Weights of a small transformer language model.
Size: 10 layers, width 768, 12 heads of 64 (1 for keys and values), MLP 2304 GELU, vocabulary 32000, 72.8M parameters.
Architecture: LayerNorm before each block, rotary positions, attention and MLP in parallel.
Each number is 500 + 25 x the weight over its row's rms, rounded and kept within 0 to 999. Layers, rows and columns count from 0. Numbers have three digits each. The size before them is the row's rms in percent of the matrix's.

# layer 3 attention output, 768x768, rms 0.0187, rows 396-540, columns 576-671
099:517521486474533495527528478501524492513537502512469497518550518501478503493515458485540477508491477530497484530477512477486482489489474489525450559505524508502514518538518536463487524553527534479492507500492504506544537504518511500508490447507534487490515546488539489521512530534499484509
093:501490566580489497553493484495442507507487496515492446509548465525499464517538539511516482515453540492504470482507487505450515495513480462498500506481506488484457494521486553511518481484454475499495492513469534524504490473449492473502468503486487489494495473535506526485505531514503496525
094:522478476468483543528483431477555547501507445525455439483487488481498470488512501477516523504502513516493473523433523479505526502491509491487448455500529501552486516551489503467470441539512492487497522496551500492483537531552507461466497522457503504540517510520513500470502510484504518522
091:514489495516519456477539523468448565490535479471499534517525495480513488470515503479515496540514510516548468481517496481508500505494544509461453507478476528532470517497512507478513439545510453479526480524513486529559498524466466500478486488509521523491507526521569478510499506478464522513
099:473508512482453482472506525473516478454467515525517505501497529494473511549507490466457459479486484540512556506532495498506501516559520522494486487525487480492460516483472451458506518488515486505506490528518522519473482513516520521485494497485514508506484493519480502522465461538545480468
099:477489476504523510548498513487491496498515506516513477494479506522478484469470461530516491527500501507479505501494472518504505550573474496505443516482533509505519494511496448505473472520515476488512503489474535507479505500499510492500520478517527505520461546522449461467519506473519501508
095:514471481534483491506464514475490493516476508503483511503506450483459519467473490506515478510491479494496447527505498513473536495524503505497473505473508511523493512522497542471465496462486462540469490517532536500522518466541526500505470502498499514535498519510503453455535498533505490514
102:526504488548493498487508501465569539482525513514520489475511477472514472516488511479552497509459462484515485463485472480468513503512467499507507481484467514526500514570492501535532521481469499521523506496490531502505482479472492519499469472478494513504484489502566534535506484533531501475
110:500509536539497509499499487496472480506463506495491507500499531478516481496491507520503495497465571511459501507500515505477492549537481498497500497515516464534491491450532459481456503508517516479503539536540490529554547481522490475471500501503515524497561482495496465472511528495493479499
104:503490507524511479538529458530480477473480525474470513509525467505511480519507515517479466531517510463509503483478472525507520504490534463508482489534493477518464472500518510511504447455514446524547476496447547524453472521510488488486458499487491523502470497451477491486496482497495527473
096:494478493489478478552464489461499447507516541478494499544511519523538514524507503518489503507473549516540506488477517494498501507449497524541489482512478476480488486501507511503498518463501499490500509481492493482516469491518498509505493527497486484478520499528485503484474478489493493500
103:496495514514495516506456480493496490512491507478500474492457472515530557488466492504473507501535537477503521560499463530533463538515497457557485479476499483476453489504504453508498497494511483504544460497468513493493514520513524510459449473547460488514458507458521491499513512459491468497
101:472492488478497515506507487487484476517446493486476505492526477496484502509561482482475446484518523476497485490483465508568492500526462529500468486517506499522470515513520478504520440475500514532511536535529464440488544483522522465465479440470512493514525501450475473464511471484513499495
098:516488511463511519500487482476511474524482510484575505522498503520503460496490523503479505477485471553470496512506498517469492467468488524515437490506495474469494446511503544493507535469505492535534446517542464481435474481489488490497481461510462538527454499494461471523478526472533529503
104:501491494527513477522438489453549524497494508527519515474549480519499520499476497428466468492518512521482463483516515472474544480494507505463498474455494496476504488520483543495473483474488472517519489479483500502451458509525538531509534480550481461452475419501480491435478479464446508494
105:491503571495489534512508497538527519459499505497489489513499530538528508504519468490500476500466531539508508494495473502534484560481535510517540515512495453511558478513529457498459533471468490499498511488524447498479493486513481472492501490499498516527504514520464535496551507515501486486
108:502490484548506505473533506481534557474486508544499486487527483513512501484475515488544468499440510497498444466443531519506509455509507540440416488518506556508569505537540612517513495472491447493507554499553498505508527479476542507467472480487493506516503486511518478493492499490511506524
099:536508495456501523471500453515523540496480507504453508487483498505483505481502491472478583539496499510471496548489511501500529527496477515461493460480450470496481511525507499510482532539498535485468513475543532532494516548503484469515457502484493503519527470488528470492495505563470456484
095:514459532542469528491475544507514471485559450514498486485548527519492452463465468524513521536520483509480465522500523438476536502505488497517492472564450501509520544518482521495504462516456513481523511469456543496494477548492502493508513510494436455512454492456496490518512505466493494513
109:505470528505493497507498476508473482520536454488476474472533518559456492505499455520502464566492482484496487527467505524494530480462508499541467489492526525498482448501491514510494484544470518470551517524526532511523515516521509486517527501522500485481538508514502504471511540529471504547
102:505512522506471485498512485523513506455517554495516512493509492491499488489496518462455511472503488509527513507511500495500503489501503502518490489479564479538509496500521485511490487545526536476499455496477480513455506472489503474490455462487513515491510477501532506508517532517490483502
101:512492472530555507491514458534517530491508494511551495537534493487474494453488532513472458511510505528485442453452537521507546455471492512466461527477549522511530550502458546489478502540500475498504488472502463536510519530532514497524508542496466502474516489520533498488494486475490541535
089:495495492489506483541482521492495484485495471504505479518515528525528496490513464534521437474462505559546515507493493499486462500517552460456529487524513491465467502528489529529522434466520513523519471465506563520459522445486513493537448529486511512451445486466501493498485467535516539503
108:480491487491521476490521523467519539522557539519512483489533475536508495485500477496557426518476486499509433440396551477455545476494509498438477515489532518499561537500506567462506480525476454499531482482481513494490479505480510507551516485503480492455493484462492475550506520470509494491
088:516509467511477472488509504495500518538515516508502495532494508479496515485475500526490524501510466488511511465486482477499478481452508543480486463461466458502462535497487557525538502515525471554501511474497531507480477531498529517461528472490468490481495489490496478493479499527478550498
099:521535526452481497485498515540467486499493531496478438467443458508493512549510496505464472470514510526471460481531475541517441508487528483475506515488511470528478465547501475513588482525460475552504520458509521472478478489542516482464480523474493504536461530501520496487517436513508504499
099:496501495491477509532502500545519460473501498504495513499453537477543525462503501499516509544516496477477575521504468501478474494488474543543496493454497505522484457495551489511498515489517518522527516527509508482496515518461519490504500477514476563504519511483465493457471523502505485532
107:494495515553519531467501480506475433513519466486498501515529566426485485498487510483542496507510491478497439518511514460481523546511446552453450505523516472493498528495504505545479548510520509521523496520484499526520521461450524540511529484539519519454488548497513453456500463527483494482
097:505507552524491475456458460507471473521477492509545535485483464555515521544519564546501545490495511540486573481552486506499436570525495479514517492528496487532467489469471489501522544471524541497459529495490490483533530500514481499514490498479532506476530551509457545454464542472524491516
109:459493502446511523487543516495509441505514536492478484499517489466539510508481480542497490483499515485494475504499510535483498495512472514517554564524530528570544505501507456524482521498520493485492480518495467499455466484514527539520487465492486490483500512461517479478517490497513480523
098:494496485557474541462486488521472552510499514517496527505474511502461454481538512470501488498517494497510516477523502520485500494464529496450542471507501485510485504554496498459501512495486495512480463471492508491485466449494540519537553489513448496502462499515493530464494512497547529477
099:527509520452444525518487462500556491510496471533498471472494483556512512501501534486503515547478483545500444515509462520464509560496528498526486520503514487506442501478489503526500525534490500480517539500501488485538524524511458502508508503484527454489526499443501472515507541482464465474
110:503522498550464523525506502481477515512488464494508500455489495483486491481517529533543518529472472486518481492439495479513535466434507474476529488534478468466505493483473526498499458485442450478497495499462517542540503504524451490523468513503474511536535529511552495540497491514501488512
101:480503512527491505504488535460448507519532485508508492471497491465532486470517522488537485509482528545501502473484528505529507487482456496488501513505479485485450477508477527482488495510503506517527507534505530471477523485478470526499505485474544499499500507494475520478490507515546535508
095:478513478476452495482503496541489515526485528497511542500435480511528519544530493489524455492519500515500512473523485502515479507495465493499500476498478481455421492514503483494472491453473512502492510511515476477478504504476505479489521488537504509469499538481526502511499526475486516469
107:509475478515504527457504507503565503506484466498505520500525487493482494512539487492521501497501494553483474515495536474500527481464528513484506548514473496457522492467501523501485513484492471546492486498502556502475496506477500536491509495498504495485477500558480535487503454493529539495
100:494522517549497474452477449507494522524529493493469487455560502463492485536473529486504476495488539515495532487504485501523507530520509536500543488518468464527509515503480470478474478506507462475490533485466471483510492491504497484434497491456502479510498462514514526541526434506483497452
103:491473511526520482471499533520484481465506461466483523474509487449517532515438538503523507466505534477490534499501526489478485481504512504528499485444515508524516503472506491503531487489458510487493500519516501522503479509505490489478494490508504466479508528527498478467492531516469459491
109:472522540464501504495505521521496478476505547485506476494445489493502578506500502486485474484516488459531472464535440550498488503534502468531495530506539483551488485520489502485503500491495476507538514569486492474540521501522488474435452498502502503481546545475499520525514489492508447497
105:512472503491520494554499518491527513481528459492478460471539510515471527502466508497491536510509477526536497481555503474485517474504543519510491485494463533517498523509519504441530498482528536504469462497508515551483444487525493539522476500495484501475467512475466512505495478538501503486
094:489546489454531510502540483505462486490482553467537485509506506507487494567546447487497524512477519507473469502522468527479498472549525555487471511491533471510511501526523491512502462522477503494489481455502491496487533490474540470495461501490473534488475500523525507508486494525512521508
100:497483496523500489513529528479513479470506519510498507510523521493509494510545537517483454479462476478514481495505500519484508443489456519495462518511541459528475486505510488522489530506526537500487482461447507529536492501546482507479488479485509491507503470482520487479474482531534500513
112:507481480513456496529458466443515493485537506503484511485488529483547466470500514511497498471504521506513531502444486508493481499499475488456496485508506519499504501469494439533483513487539496503524512526492506488492484494478507532522490493478526465499448469468480529484485487508574500514
099:463503494473512496530492504589514507454541472503461442529505502555501519479498540479496519542468517474508493446446514463493515493542527514506433515470481529541496492442530514532530475470506487500506483502479576496485490489516479494471462488528515528459517477465523462520455482569489486525
093:526530496534494522477477538507519488475483511478503521469515533518469486495477470491535453484486510484471463488511532491555531497489472507482507509501483541471482513504494509498489490511512474513518506543517537517500559523472521501496530507468532483510533517541532497447509512501520461473
099:483522528538477458517472474522523513512477538494481446515499482452515505474478447477483480521512502576496523537436490476508473499513524535495528493453498528492532566541499494531495483503501454497466510494525482496511511473458504490511500522502479524520470510473510505520508507469493509447
104:507522514488495504482538483488464500530472507488493550517538497503487465470508479530478493479469513475517455471510544511479512476497510508479507503489507552527474469515480561517546538492512457469488509473508496488532505521507532469488496500461516525515536486515530487486479484523477497489
106:516490521521510475453552474528472491482504529494493539501492532491493521476485519478510492523493506482496505474514489479523476505511513523452506474490500512550556531484505451518468516498500508519499466471448497493476479478501512520535489488463501489510470496504481511467503487508548505488
096:492496525503499491454519511487504457499456546481512556487465533510481465514506550532500482468495499508498526481486493523537464494477527504514468513500497472450497456498489492482519536506481532504482471522493455474514485512468522488497496471513500460498499530491538528450511451513469510521
094:541517500531512497459511522493504494496462564496515489486506496525492580514508553510488419522513526532541492472540511502490466488485544486463499485526518498502513499545503501495533479485474518499488515528474482523516494497467511508526492519524527504526513518493522509543491488539474502466
096:509451516486488481449505551490519521474477521515504514510515495494516461453500467499495513470538515563519471494530442484494513532506445517496538507469429485492480515508498496469469496468515522481528468484450523508507501485471482507477515494483459479466489460490513525521488516448487477450
092:496501514546478525466505528549489449484510458484463498526503507522494502520512546520485502512477523530527521549492483483504514502525501521472525564472500465504465541473517515524543483514493489478494490538542473477490532481505477491491459483505546486516487519510534503508487496518496443496
097:470488514522504536479496458530488467482476476491467503528477485481523522473522510504525474540475502467476528543535516540486496488489486518488484499501478483549483511491529495482508481469495487493470489505495488500486516485513498486498480491493456530499465515477470533481489512514471488463
106:495569480488447499455506546505511498481493483525543522450479481480482526527550539504492523532490468493514515442448449512451477473503541485496481500542557491479471424536505522506547496474490459461501502468464490503531500508517437467507452560499507493512489502500509470560486534513524516482
098:494502475519469477513490484488487518509523466507487488508502523433481445511510513449459472491485506503500541520511482478559493506501461502521480493492439482502497505527465517494471472509484518492531526535569525538464518493524497499517513506497478490487536461488464495479505507483517487496
100:519508500533490496509498538525545534548509485580462483526514519544464473476490528491480517529500490521518459565499514485478497467483539465515542487544483471474506482509468478462457509511497470529466507494520487522535496515508556531507545487505526457500487525556492534496513490503465488489
101:526505495502480496504539496493448518512492511493485472469506465489501504523518512495518513552462519483511438511461543483480511490499507488523494524516463504516467510492499524469508492534500473500506534520579438507509466519534486487475539522468498513544487525476504441449499571505487453484
107:462459525485525493510524480495525496491496470472504505442506502477526507522518503520484538508486478493504471531489468515447531510487513505511512515459525511533507462516520503509497501475539501537474510484541496495512467483478539496490520532477526541539451516510485462467499484471521518474
095:502501491490464469515495482505473521516515503458465551487467517543473467500514493555500497469484493484466523549493516501505487498479508484520485496478511517489457485495491471485550475481434524510491521486495490514499490470510501503496481496460481499498502484510533528494553521487509529468
089:538502507472449480563472436463514475488487471464488479482490524513489511524483505552515559493461511529487593506533507466532479520489500501504492492476452469516487543483470465519504504507446513464537506491513476468514478509528474471417516522504525476532549459487513472515496531457459504486
097:525514460498552467494472475510540485491468445474487531464506523492521519483512494505508525497469521495492528482534459506464485516474500494501482486504471485459437505530510496472561533459504483494518492519446527514477514483510470494482455499483504544491474511475445536555476494516514535450
113:469525505538491565521502489519458435501552447520511491509468523457482511514570506516508489497514504475493512509562510494512502514510512522502509511478578495537482504473473531477512494502506520549480497524496514487455494526508532555520495527483496485509485479515474505499508488490543461480
096:520526507485502474471486525504469493517495510469523450497495458493492498515458444519488461487466515500512468483487523477508492473527468508498493514465507543493481521514519511508494492552541519477478500503539495486534523511501493470488469495499500544501530498469525533509522499523494532510
093:461495496506488510478494487502518483476515499509513510503540544492471495500532509501536491527489496512525465474517517487485512517472533523490497516499508543436499504530492494502484487543467469521536475500477534493499520525497493546514548538456458496512460526548478523504490495499543473495
090:448507523491519500525526462569491469531509461485483476483515471468520492505485412512506503512503517508497544489505453510509472502521478513483518532497522495499496498515488431513513552471465494552507478518525455462470477510458506525463486469545511487503496563511493526456516459498519507525
105:483483489523567457507491477526481517509486510545473511482517484508577513454495476529503475526471490501522536489483518474514507463502512508493438488493470530481524501521508503509526494514472499488489474514448463479463532475494534501471545492506476510544476460507477533507513509480508520503
103:506486497512505513512525528522532494494483507491503451506566547424496457484516486492471467468506436531465439482497519517455571495512480548451520500512537561557533552526477503486493543537509472529496488470508497488503525476504490503464505499497512501559498552512473502517491509468530476472
097:486505507485525495516492501515490480523469468474538469492502544498474502521519495478492482472479475489506502514514511524494523524507488487491482505504509488504496490502502509517519502497501521526500479474515426455486471508485536547480524466537465507503482493459419508481539510399474525534
099:502489476494496508505514509498516513480509499475484506564531534449507481425568540501524508524507467519477445485456542496479538499499484509468471505516489502488552504523519553472541480530518490476494480499509463525498488490497478520504500525522478507449492476516501529492485479504522500504
091:491551506500524503491487479542494501531472522487486537483487473523495512539480493535471479503482508473508519509540497520499496504485550494494505577527515453555535486474469484484468557488478491537524466490474544538498524474484538526510472488483531465503486511481469513503504521477540523507
114:518463491469477517515480489500483502497519479491514477496461478558526516540484518506509595478474469489551517491525501510521532518494457467483500496478477470523478513492467502531527495481468470501491521476502509471478480482476526528517535501500451497477486516538454538489540463482514533504
097:515465487544463494501482523509474508496481498489486506489480491507497503493513489477477492520510456455503496478454480496491499479486473510512521498516503502511473493515518519516517490499531544488487463512494538511487524504488486540498499473522520475486500488530492483497506487521496473510
104:507526529519520487494500503495504513520513536476509530503544500546525477501470495458459469494546480488469523496537463484530522499502501501531522537472524499508515452491516545501469532499547475520524473517533482495459499517523512508495512472514494497517515523482494506474499531495477533484
097:547521477488512513524515503505466492470479525512494535523514479512479498512514519487535530528500544475472551535497483497469486456555499509502511503491479549506501479521505462490496501465499505487471482501478494549505486487517474489481454495502427512471483486485482478502469526511490487473
104:519546523482473461535512439507515480496489553507512523510543499504509497511485505539477523489483483542539536562497446470520475538427549502531533529517452506488464519501461466517500500496499480484480466511503465542503504483470485522477522486520510535493504486548496512489466432470525545480
115:499546454477447532532479498507464489503451500495483501502482469472489556532496501470504478504500498498506475502461509485471478480512463467532510474475512486471470467450507466507501505506500492496479559473501468535514512550547495494479493524479540459510523539524490467494475547500481452521
101:504527451513487508473475508529522478491460469523501505530486527482469492536476485555471515484470518463529544501547504469526489497520495491490538508524521521504516504478461438456492506454475512486497520507462493525517509524520499500489492538510496523527497511475476485517527478511534498481
101:487483543518534503471429569449513522474472524489518481450510530520494489469510480487481457465501489522535504449481512555528516512477471479497466471483515550467542528480483465493516537498489497522507488533561519465522516515517557476471508496519466543525514536509534535457543486462490488503
102:529527484498514485551490513496483515524484493498502501502471479505477493517525531472510521502486529520474549532512490429471474495527498495549525472511490475535455522497507465485498433523479505475487504460505475506506484507531524475555513522522487487513497481527510511476502482497494492511
098:472556534507485516472509497491458474518488518491563459457480448555466519504522521489508484519487463486475463454475546525509522432480467455496500487527514488474519492474499500454500519499453490484449504490496462550508477472532510509494455513504514519490474513488523521487495522483521557497
097:495478534488483484537531436499468524517517476476526524464480503547497490505521498512479465511521486509520422494482454538517511542457489487485502515492535445482450474485465512482513453429514529485452453476482470532530511455495506503525491475492493520512505505529455509468519467450524513539
098:487520499516502516516519491545467513519483496499548506514503487469551550508457500521504516492503531545462521531543495549553488577484487500512481464499491482488468483445488504517505520473512530498553511497504503489526524491459515490539519497482504516478492456490515530478479528461498491481
094:528531521480538522493521463527451481516460519497490496498473493543510494483543522503511504503486486537520498501549460507495479497497525518496482493520514510513468491516544503513503542488534515477490489461475460510524489509537516501533520539467527481538480509518493493458497510520490487491
099:494497495461504508544508498498476509518478470509491457496513488525464502500470504453498516524459517511468496534485504504529481475495525576538549520498508500484513500463504488508476492498488501499504535519538443476523510450477494468478516493523510547501503502524457482478489481471513520473
093:489480529484503512445489538513461527498528484470502498499495519508453529539499478482481494462493510476479477512500495526473520432516525476542479525510492497511507484536467506506509463521475492498516489522509482492512529493511521528523527506509515482453498502494494520492459483504424479503
093:511511501492495474499486479472479510516481508498551539528473497499521496511462508542496516518523540485520534500492541508519488489506493498506537543449481495483505486491471408480518478504484504465496449515466490512478477471525490518521524517515507530503507486550526499489487450472516506489
095:479506512532522493525535499507556485502498514495479459503508530479491523508472476520475511485457466546520422477513472542537508504456483531455506541456481502498537475534502450528524526494510521489475523490536470499509469468513518501493489481480505505571535525546495508530536472500524489497
097:476535447498464484503510511501500502453478494493496461453525506514515551515558543512509482509456502510500464502540509546481526491488518480495427537515461454474528501497539509433513521477497432531467518493499514506494520475530523519474493492456488523470465538497494516518505483521517473472
095:489514516480461485507479539473516485444523543489556483526425513525474563525510477502474475458513514473498554470484502479479458492509489524520530509522516517526500512465493516501478526509559502474507516485538472450524477516449523496511530480522507475490513501531526474475511468489504439487
098:477481482505458502515511538481511515484512492518481532498538497478534446506528520470521437512463511489524466455483516524514533456510498502430516489493531526523529549493474542482524484482494518458497508484469493503519527503500459461454488506479469537490522517451562474520474546497454493515
100:507572495547520514469496517506515488503490490544464432527520476505490496508490471513542461495457528528500473507546487496470512509502504483492476488481545490483462517523492548511530505506512502479512517515447507498517548504495486488522516510517508507470534480470527480497528504491479524519
101:526509476515528510521511497534524522513481474524452545543507520547555522480497515477519543503523472535530504512509507540490503543470501467490489463483514481461456477493514537537521569521505462502497541508495525469531512529516510481491491502470503523541527517469518482504510512449506540511
100:485499554506516486503500491513485486496482505472517438524510528528471521496529446489534497529530481530536482502522478489509519519527512532509527506478529483486512521531497476485501512508504459507482515534423530455473507493476522534471521501527473457473487545485487523481505499479483512489
095:511471466544504499477470516455510501461562507477510519495586491499471517501483512467496491501509458499529434438467517481477529465509487489490480456515511520534508546528531515475548483504537497523486475489490504532498502492507506524492548515442514546494461488530473492532496478527533510505
096:486525430534495545514494557504534505487506484507499438511527472466494502508506477468531493568501480482537440485475530478456554466513482495469528465524546504495496524553477559528475471523533451488508515472487529478560503535501479501512442529512483505487499506515525517522509528534483488503
103:454469499466481466521499538513490474498526512527493505506480553514527467511459498518493507508505498499491510545503500475535502526497538481490466501459485551530515486444517506506475531500518510514459483486519511487476497507434522501525515540489521461496514497466567504467512491506511501467
100:545471476465509503514527515508473497528526431532535490502539543463473501468474475484518525514498495511498492490489538478480551462516487506520481529538506465505519533474478578489505439517473511519541517499475553472503488490470451525507528463493515451495497458458478501492486500521509528496
101:511499502528541539486505528486502519555510565503543492492539469477481511458498489494529467471473492516512441481503551520452485473538448500517481522513510501538504561513504548501543520571516425467460509455496465500523519485497486476494496495466479481519496514576489516489484484493494543507
101:484520522447484472500516508510470480498505552487490479500490466513476506487487552471454482486486539494531498497536507524526489481515541509486512444533511513502493495510482521501518512509518481491542485481517468492491471464538545508499536541498487489472448505506484527436489487444540527533
105:483479476505526517460504471498502515508495485532444495523513494497548501466472432499502524484505501501520522503554508473499494515531497522507528493526499525480533543515526494479468515560500546486545521516511475488508527499517475534532496497503501463491527492480490534511537486519509469539
106:499525502489512489494515529477477547511484527526474515514486486525519483504469470510472458482498525491525504486504492514504475471503490480473517494466509543485503513508538474493513524491481503467469551514499488485522505508452487495516492501557502537471517496492527478530504516490495535537
096:554471548527528526490477486472549487529532508489530496463532514480496485501479470522510565476505464495460489536519504525501533471475546504490450492480512516483487492489462471470522517536521496484509475515489471537537509498478461508523522523525516484467505448513493453502495472562454530518
094:493493544484526520487506513527520500506456553490484456468455484463513505541465512509461521537492522496525514490522512517519491535485474509536493493500518500505523482541518417551537511471498540544479480517544492511486489493529523453508443478523532537528475535520511478522520482548527482481
102:489507503501503454504500471511537502514467546487503518537466504506547506507467527518485467509483489523505523486531541530497511461473521444513491461487526504452484479508506526529448504493500520510512518534534513484512512548483507464493515474484519477499525481461507493512495505507479482482
092:524493543522503491523452439496547552521541484521448494587559476494497465516516525533485524553532493531530478460474479495461479550466568458542482513516530500479481485505490522516458471550463497480477468512552475498517517487492486478496486510526500511482510496520505495473472462509496506505
093:505506491447490491533520554532518477496522499568465477460473546490511526493480506500515495484535479486503501504463529509563449511485495546503541519474517486470501503522555471519498511520542560486531505510498498490498509504519508463492495533444451501502509482567508528457451514545519493507
096:491488438450449496494513518507522470532508463469491560474436532497497510544557540513502496540478491513503496536491497481559458476476530536469494524480496480530458498502470465494552485503492542508522512517532514497498470499527505514485540511439472495499496509516517467498471490502511508532
101:505494530493499473515496498507459533542517493520556554489484492511497477471492489495522523503504490502522500466436455499552456560491458476499492467507469471506499478495508506509474505503503488494498515492501456525493494468496502520498503519495463496510544497527485536485538514474507469536
099:522474500519533508507492464505463522519538448504474491515560521461526450504485423478545550492488494495511540464486523487484574517502492522482492482538450495522514531540496534501529500482449504463440564495542461501541542489519511483468533480468519504504506479536521473491457547468496488547
096:472511511512486508523503513530467487505507529478533487484481489506489507514478522484504485478497500487483486502526526507460518515463478494488505480550547518447511527495481455473505531469473489512483489515461505528454514501467485517509489522514479491533504531488478496529505490518520534503
103:527519434506488460466490495510493526504493481554496552503517513479477504493464487463468516514462493514526477531499495485518524494500509539517497513500471449519529498482518524495452500519506486544517476481509507562492473517526545514545533501559473462491482459510517483474462519498449488520
096:548493458541484554488490499508462509523510504475509476483540506496467492536537489504504485478484472541480424490498526509467530459553451491482531480486543533523493529586494527490551514508514508512456539494505508490538488521489476493503525495526523494460495465516504473515475584499449490483
102:515490463494497520512490522510521512502490473509498479482526522509465492509532498471482510530467488500519510498468512499475520517492527511482484510522489429506530534462477499482509542493504516482493515506528515526508513491502460495528511495468527526521506540524492512495520543463555538532
102:470548510458508489466505486532472490534453482464511466475436484493497530528506456517447512534497510508527509529543486491508439550481533483533523481489486486487449456473495466479499520474459516474489517528507459493526544518528476476497502549497536528513522482533514522538462509505520507519
098:502528498489521498525514450505480523486512487500462475503512495510535499485499460531515530512495469508498492522499465561510525477499531528514517525489479481492456484504502527501489508475524455511481508513471495462530514540483492473498506488498521498544522494490516466495536523536522482537
094:510491486414485424522488497467489509475524507487494536496551511481502497508456483446500482528532487456520481494500504479492523493523464555520495491506479477496511512490500523520449481472513526517485547492525507467466513485514503499514516455495469497473497456502497468479546501499538484511
097:527500482491491504505483443530492536488507491480435487494476501532494510475518459522517540478501510530462500520530455500503487497548527533515484493501438522441512481477555480467525520481511556535503503508495530479470552474530483528504540478483500490488509524515473517507509506548578495491
107:521533474498482508497464478468499524524476448485489519512499558484482523489482496490485502526519463505486518480507518465507498550467507502473523469505462472464493464488490510536506528467484475523478482491457528500493456523484536535473478445544496471497503491473481478476520503522521479523
092:525497475467500530466536534488519526507500507507515475489468486485517561444468488518478484515521476535494437484463529481487541429544490471467439480503532517505489478513525519514514549516532465509476463444510462496494481477493495515514534512487514517531481468539519503488510487490510486496
099:513531480543517459491475522497485542479456514476529454484538489564490508532550527491500451486499485509533462481515499545478491480541484443470478495476543513516491512519481597466519499483488459485499544472519516484531481473491501457534514568489480538513496464504531533507496454500470498523
099:509508484436483522520479520499532452505435497487490488477423504466524506485531520512536498518457504478514522541462518522516460519543469510523525530490507525476517488515495556499502467509448497484500515492497460476510475476505487474507453489484538529462520522535501492481481495519518482522
090:496504477461447497472520482459498430507447513493481454468483485530457517498478536558495479488512548510522530534537491564556485517505504518518506532518520520460479517484504496508518504538532488507512489477525481529517523464538505494524494522457522541542487499487494471517517524502483507500
099:502475518492537498486494518522480530480489514511528455493489547534547469531477549493507540474505508480475473497496509516444513500499463482512495517537462527502522503445500513496471510499480506511554500492466493489522504493518492510508500463486496497514489468497491537560495507470460511482
101:495466502468509487513488451536554474488533498506458442479507521499516503522467509491551537520484495467496562536524451556490473517491502528528486525503448479492528508513522481488475505436493518471513522520465486497492531507490459500492498505502507484528490526499456492524483502536512487498
099:516466519503494518536488528510458452522488487482503519497520501490478470537502507537493511486543469477502527508495485485494517492468505493477489543499485530514512475525481508485455490447491504493521495488508474561488443532521513509496535496545472485466486486465503529516527518474497499500
149:484470509497519493470520508531503505462520517499514504486504492492500498518500478502475481471460514515507522505571522533494505530495488500503509558510481471513499510474495480511495514499517465533467504526495498485465495470450551539499524467501463510483490531516449510431507482472504518499
097:489479492445525503520495545486490495529496481542481508519468530469468460517492484473501503489511455525512525485502498499508516552558485487495486471504489531455515513511479537487508457486447527458507506522465474556487475519497464495476534517501501513505497488491499473513457477528529517482
099:498475486521561505471508487536500522487466507535565536491505501473484528518455512515514471517508478480513489493482489502501480493480458516485509530492439484520520493466518470511504525451530523524505522461507506523467494511478512510527525509514481499514484477527490510475490469535521484542
100:509502485459508503482552486500520497511473473490484497510539486484537497496432481471509526545513489502492475527498500501538463471484486487507532539507471527489490505482552482509496511500497564485474511501526486497490503516495484465482482515521522557506533500547516498511488508511503498540
092:506526476460522532521510525506467469517531560484530490483518503519506478495481458517518543461520514481504494471468522513491522522536527512545552500480508534492497506457488496514484456516520529525528510509482487502498520476559544511501494517489527463512467504471480522514505507472511547487
093:534551518482499496505508449519505537481500466461443540469514504481482489479539510506531517512479493467537506519489494524544516476478521537512505506517452506482522541487474469486493514483510516509513484539498515508516480524509500533479497485495494502502469520472465496461464463525505483467
098:449559485508438500487496532491508468492476522456496492519499462548461503500511552508533489491531492542527539473528492518559489519499534486503507485456518476499457495510498488506532485486485467489489526516477481483468492471484491496524516530511488545567486506465496499560456504498518531461
105:493488472493523512525487492487493500489534496521528486517504482546507477479489426532517500507518522550499465504553538505492519504535542495496540502458485549508469501504520488508494500469541493499487516494507469446495514597489450462497535546489492501470537501517509496552478523511441486506
097:498494476526469475508495544473479537489521529503555523432494459501523524469506535440517496539491508569502526473435530531522493440491492536454524515532485518522536512489524546549531498456491481511507502490450534505503534441554498479476499495477482467541501534513495505492510527515542485482
116:478500507513511480504514486519538483470484549516442514511526512470530501472495513527486467543541536518487510529481472507495452470479564543538506506517466525543486493492565459490478536498546533509474503503508499523509516538512511489463472501497546490509487517475532456523483514514517448486
101:488507531500534484526472541490512531484468498511517501549490484471503476500525521495514515490476508509500531523516482494529475555506514474518492483485499516506511518524491509486463489489501487505476507503473512536492503506513498522522524529495476524484531502505484473525447495493493566487
094:478516510491482513497486496496502526533488486488525490507477530522448486465516489496513513513528475523509465494500446528515506483507523516507431508515510537523510460529547547486541467518457496473466500483490429529517510498564510476475500549533452528502502487491489492499489476514489513474
095:525466494478532467500513508522512538509501473505509487518517506483497476480474539512503486485529521422458492535455517485504556509479519462469517462506485533475466499515480495485506424470440461475537528486456487532495481502467460512525529470490511518461505472456517466512496485484518517480
091:496535497476537476461486526478531498454493528530458483487470528559464489517498486465461492553503471494529477482545511519522484482539512489461501519532482536552489466497479494494483491500494503529480476508432490490485509483485502514500463538460522517462510473458498509536463495488507506502
096:478489493524514539496507501463526490527505512527505481499522551476458475432480492506501525526467529541534472516418550483519514520505492526521494472437502534505530490530456501499488451549510481477485534518514546494499521517532457457478488490497473503540494506527510515490522475544490487521
098:484503527480510481496513457453488551503500490484504470513485518500495532509516520538476465489509493506483513510510487459505481470480539463515510490486501497476519476510512500510480508469529475513483513475454486558456498485498496509516494515482453550463498475527476543459486487471528488433
108:511484470501523526451499588515452532521455537501543463527560449525480480459541493476501448514475577556500412415466511495429542473500441510450485524473519516486523539528525525502552507549532432473517510507490510521487479506477515483474560486512471475514519482494504505490500517494488511497
100:543487467475484470527489448484480555536507457519456500526538495542499477463429455473518512486563486517473519520490512496527501518512487503507514428490444488504483493504510521498452484501477536480527509472473505433520497498490495478528475541508495514521501491498486545496507518458529559485
100:470522491480468553501552483569456440550533530502509492510463501514475533517492505511466473465489495492521497492515461544492543521510487493502518527551507462506497497519508439497513511536521460459482490539495490462505558466496508499498524521484526545530453529506526489531437505471531543459
097:474485526476483450493513477547455461447480479539497487516471504516482488474489476482458440494509502524485579491514506495509487516528500514511523538508493459514491504487457499487476473521566508543528504546482532481516496471502564530499525486490505458488462550484446514441497482508485477531